Part of a small language model's weights.
Size: 9 layers, vocabulary 8192, 5.4M parameters.
Each number is 128 + 24 x the weight over its row's rms, rounded and kept within 0 to 255. Layers, rows and columns count from 0. Numbers have three digits each. The size before them is the row's rms in percent of the matrix's.

# down: layer 4 MLP down (transposed), 640x160, rms 0.0727, rows 216-245, columns 40-79
# up: layer 4 MLP up, 640x160, rms 0.0724, rows 217-246, columns 40-79
down216 104:156131154113162130129132083099136076124120125150130138115120104076199115141100149147116097124163110134125120143097105121
up217 096:121159133081154129161146134152152140135164124068163108128152199155153147099090120101137108141131122113071102132154138124
down217 095:134142124154129124127138098172162137101131124125086134142097119131136118123086139146134138123111114110150143126133144115
up218 107:122116165132134137116134139113154134129135120135115138085113105132114138136113134144120103166121142104153123136120076082
down218 106:126141133155152150121102103165116096106147157100133145112121107148108115142115106148138102129129116110136148108167137153
up219 095:117142133154132168146100094100131186114141172136096150111151124134164141107149087187127106154123114122138126138109099155
down219 092:148148114100113106167144138114139123091155147163183187128166133152103138145149130116126122115126076062087126128142116153
up220 103:131098089151117122130149125132142106133133094129149108127130102184147156110160129112098080107082118125152160157126133099
down220 099:152122179114136108107136086106084133127105156106117135109060135128078167103131134104112163116164107109075110142151133160
up221 103:124132116108168090135196133122138124149119122114095131152162134133124115133115115099128115126134151130143139117174121140
down221 095:137110123107187160143101090128118141153125156114149137166137123102118133112126135173161110145156122143165143155109146130
up222 100:126105105140143154131120123092140151122122102100100117134121108164077129120099157128111135119136146105125126138133121158
down222 104:147168131171145113108110107159134141105110108165121190083097122125097130122112123153105098147144134142163149128078108104
up223 100:130101157118114123107089133143154167140107122094142095144124104151136100107157113106148128117155129139118142113106110129
down223 091:135122157141159114140138147107106100143099158141136078094135145085103159133087144160110145131089153112102119144122150116
up224 097:133107144085123151130103162124108165136151167109101099114147141105135169120116111169042157099095120073110125087137159147
down224 102:115099157107072138107138132115106116133116118081111179155122132140088133103136112167082130140178086106112104153154151114
up225 101:095135138094151157102123147109162132140147132120118096066139167098114097150131128174154149126102139131143126093121106129
down225 100:098135110088139114189128128099110097110129148076090085091147132125132139132151135128169155117110157136187106179151116132
up226 098:117124136145140192140162139093137105151076136128130117131098132116146089142125094109144176098136157084105112116123117149
down226 103:137166150101192135126160112130097134151108118126176110122150131136133096130125150139142127156116164137162094135138104099
up227 096:112129158135129114112136095087156154144129192149092120173146072143140109115155144157108132129134098195094138149130082136
down227 111:116084149109164094138144118147162109157109135151113123106161118113122125152094100110142126111142124152166081100151094132
up228 103:140124128106148034100074136099118102111087156131163106129126124120119172098173097105130168092135126133109138144136134118
down228 103:112107099091163179164099154133138098136167142149123140163149120109122131149143123123138100109126134050151144164107097116
up229 096:156127119145091104131087095111115136101119102105141085130142104140084107118075114100144128116153146114147132088094141109
down229 094:154141125182095121127133103169152143123136081146128153160170104143106086129122111134115082164160143127129166142094129116
up230 101:112158101136138134118089124090120138094155128137109108128157147146175144131148108118110138128118107151109128128122127107
down230 099:126121124116104124114133068146148122143132085143092144138161110104171120161135171163157152103135136151131130125127149111
up231 109:170102098138137086121073114117144115141135109109130173143129129100126125120085118108099150084108090103124087107155162117
down231 118:130125108147133126151111158098130149102165157116134160144139139153113086164094148146114129100108142131109147141135118069
up232 099:133149095136154078143083149111091077149094091157131144128118136088120131128152091115117137158104156115136144111150157129
down232 091:133098174122113105091119147162148141145127135130112142128099145116123142095091147105135083089160104106150131108117119129
up233 106:138148119103047122094144166151121085093109126121097114129169121145181110128117120120143095129105152152102146128111125108
down233 108:138115101113093183106169195091105131149132158156119131122128106088119147120171111117094108100175113136083148143122167123
up234 097:115143137093128146103161137083145102143129136070142149117171109117138117158103107150156112170115111113150125162132132134
down234 102:123100125103109110101083147119114141123133147183099089130133163135139125163134124113086159108071108094143095176147126074
up235 091:118122146117121139113127142109124150141106145090118117135109104111114166122143118123139096102140111146158117124132160098
down235 092:107071084111107107137099136145117148116116141150095121101123127124158131145096124164174145155094131093142085150132138150
up236 103:104131095120095164134142125090138150075160129133160139112104114117106163118136126137140127091089149119118125144099143118
down236 111:127148168101090130116159103122134097121104130117143133115076096106095152145161112141142107119061118100149148094133131097
up237 099:198142171122114109105172115098140129117113130125117121082101141149135125112106073128173113141125119125085107156102120147
down237 108:124099109139105087117077107093133131096114166114129118110135119066127128120115142139126129133159149164114155126123139171
up238 099:122108141109174125137106120148157116156088122139143098153141131131155162155143128085117142139118131142140120148133138078
down238 090:153119092140103169145143125127112184086139143107124182115097116151147151108110116187165138130141077140125122120112131164
up239 098:155115125118095164129144133104148144151174147170157137144138110143122142138137144100113130156175147089097146127144107173
down239 118:124117158128111135132134107079124124114108090148162098091114136164122122122134084089149138105142147079155101105153151104
up240 095:165142115127117120114121137089091156109132113132097120110096158148104112174177142118169141110124130124140155176130112100
down240 097:153120098106119195136160106142186129120131112140132131134138097101091102137148133123134092127110160116126131133077133126
up241 088:129140186144156123152142155117126137070120127093144099132093122125106095138136135102111123101146106105127147125126106131
down241 090:125156146111132120134098135132130107166097120133093163168094105091120141116094105172115044123142121143146119151112106164
up242 096:140136113125112064117126135135147115125093139106122127112098139154138106135063128063131132152103119144134122155150152098
down242 091:074095153157088145097144102119092173120119123080142126149132123133119153128133166161158153088129107090128142132149151148
up243 102:112134120117121127134108142156125131152120163124154140114160146155072134075155174144116160119121161140078114166128145127
down243 102:103093119189114140119136134134135146141103133177154123140150096134126108113108163173117136141086138121100097142112144114
up244 096:147118091116105092131122117151149079159132119128133133106153114152171098106146124112156143171122139098143139176143123093
down244 102:156140093193143107084150129183068143165126130117127131106139138124185122137133128114144113150128142122174138134153101106
up245 095:142121148107163123072118135151122137124142131151094113150113174120113146128150093142167121125136165125171180099125130132
down245 087:122149148122066133140127138114126081113108120088143125092124140122141138110140149112100112149089091115114123146149116119
up246 099:138170156164102112126130091118106122109106100157150117127114144133142136112123124150129108116070151119095148097103129145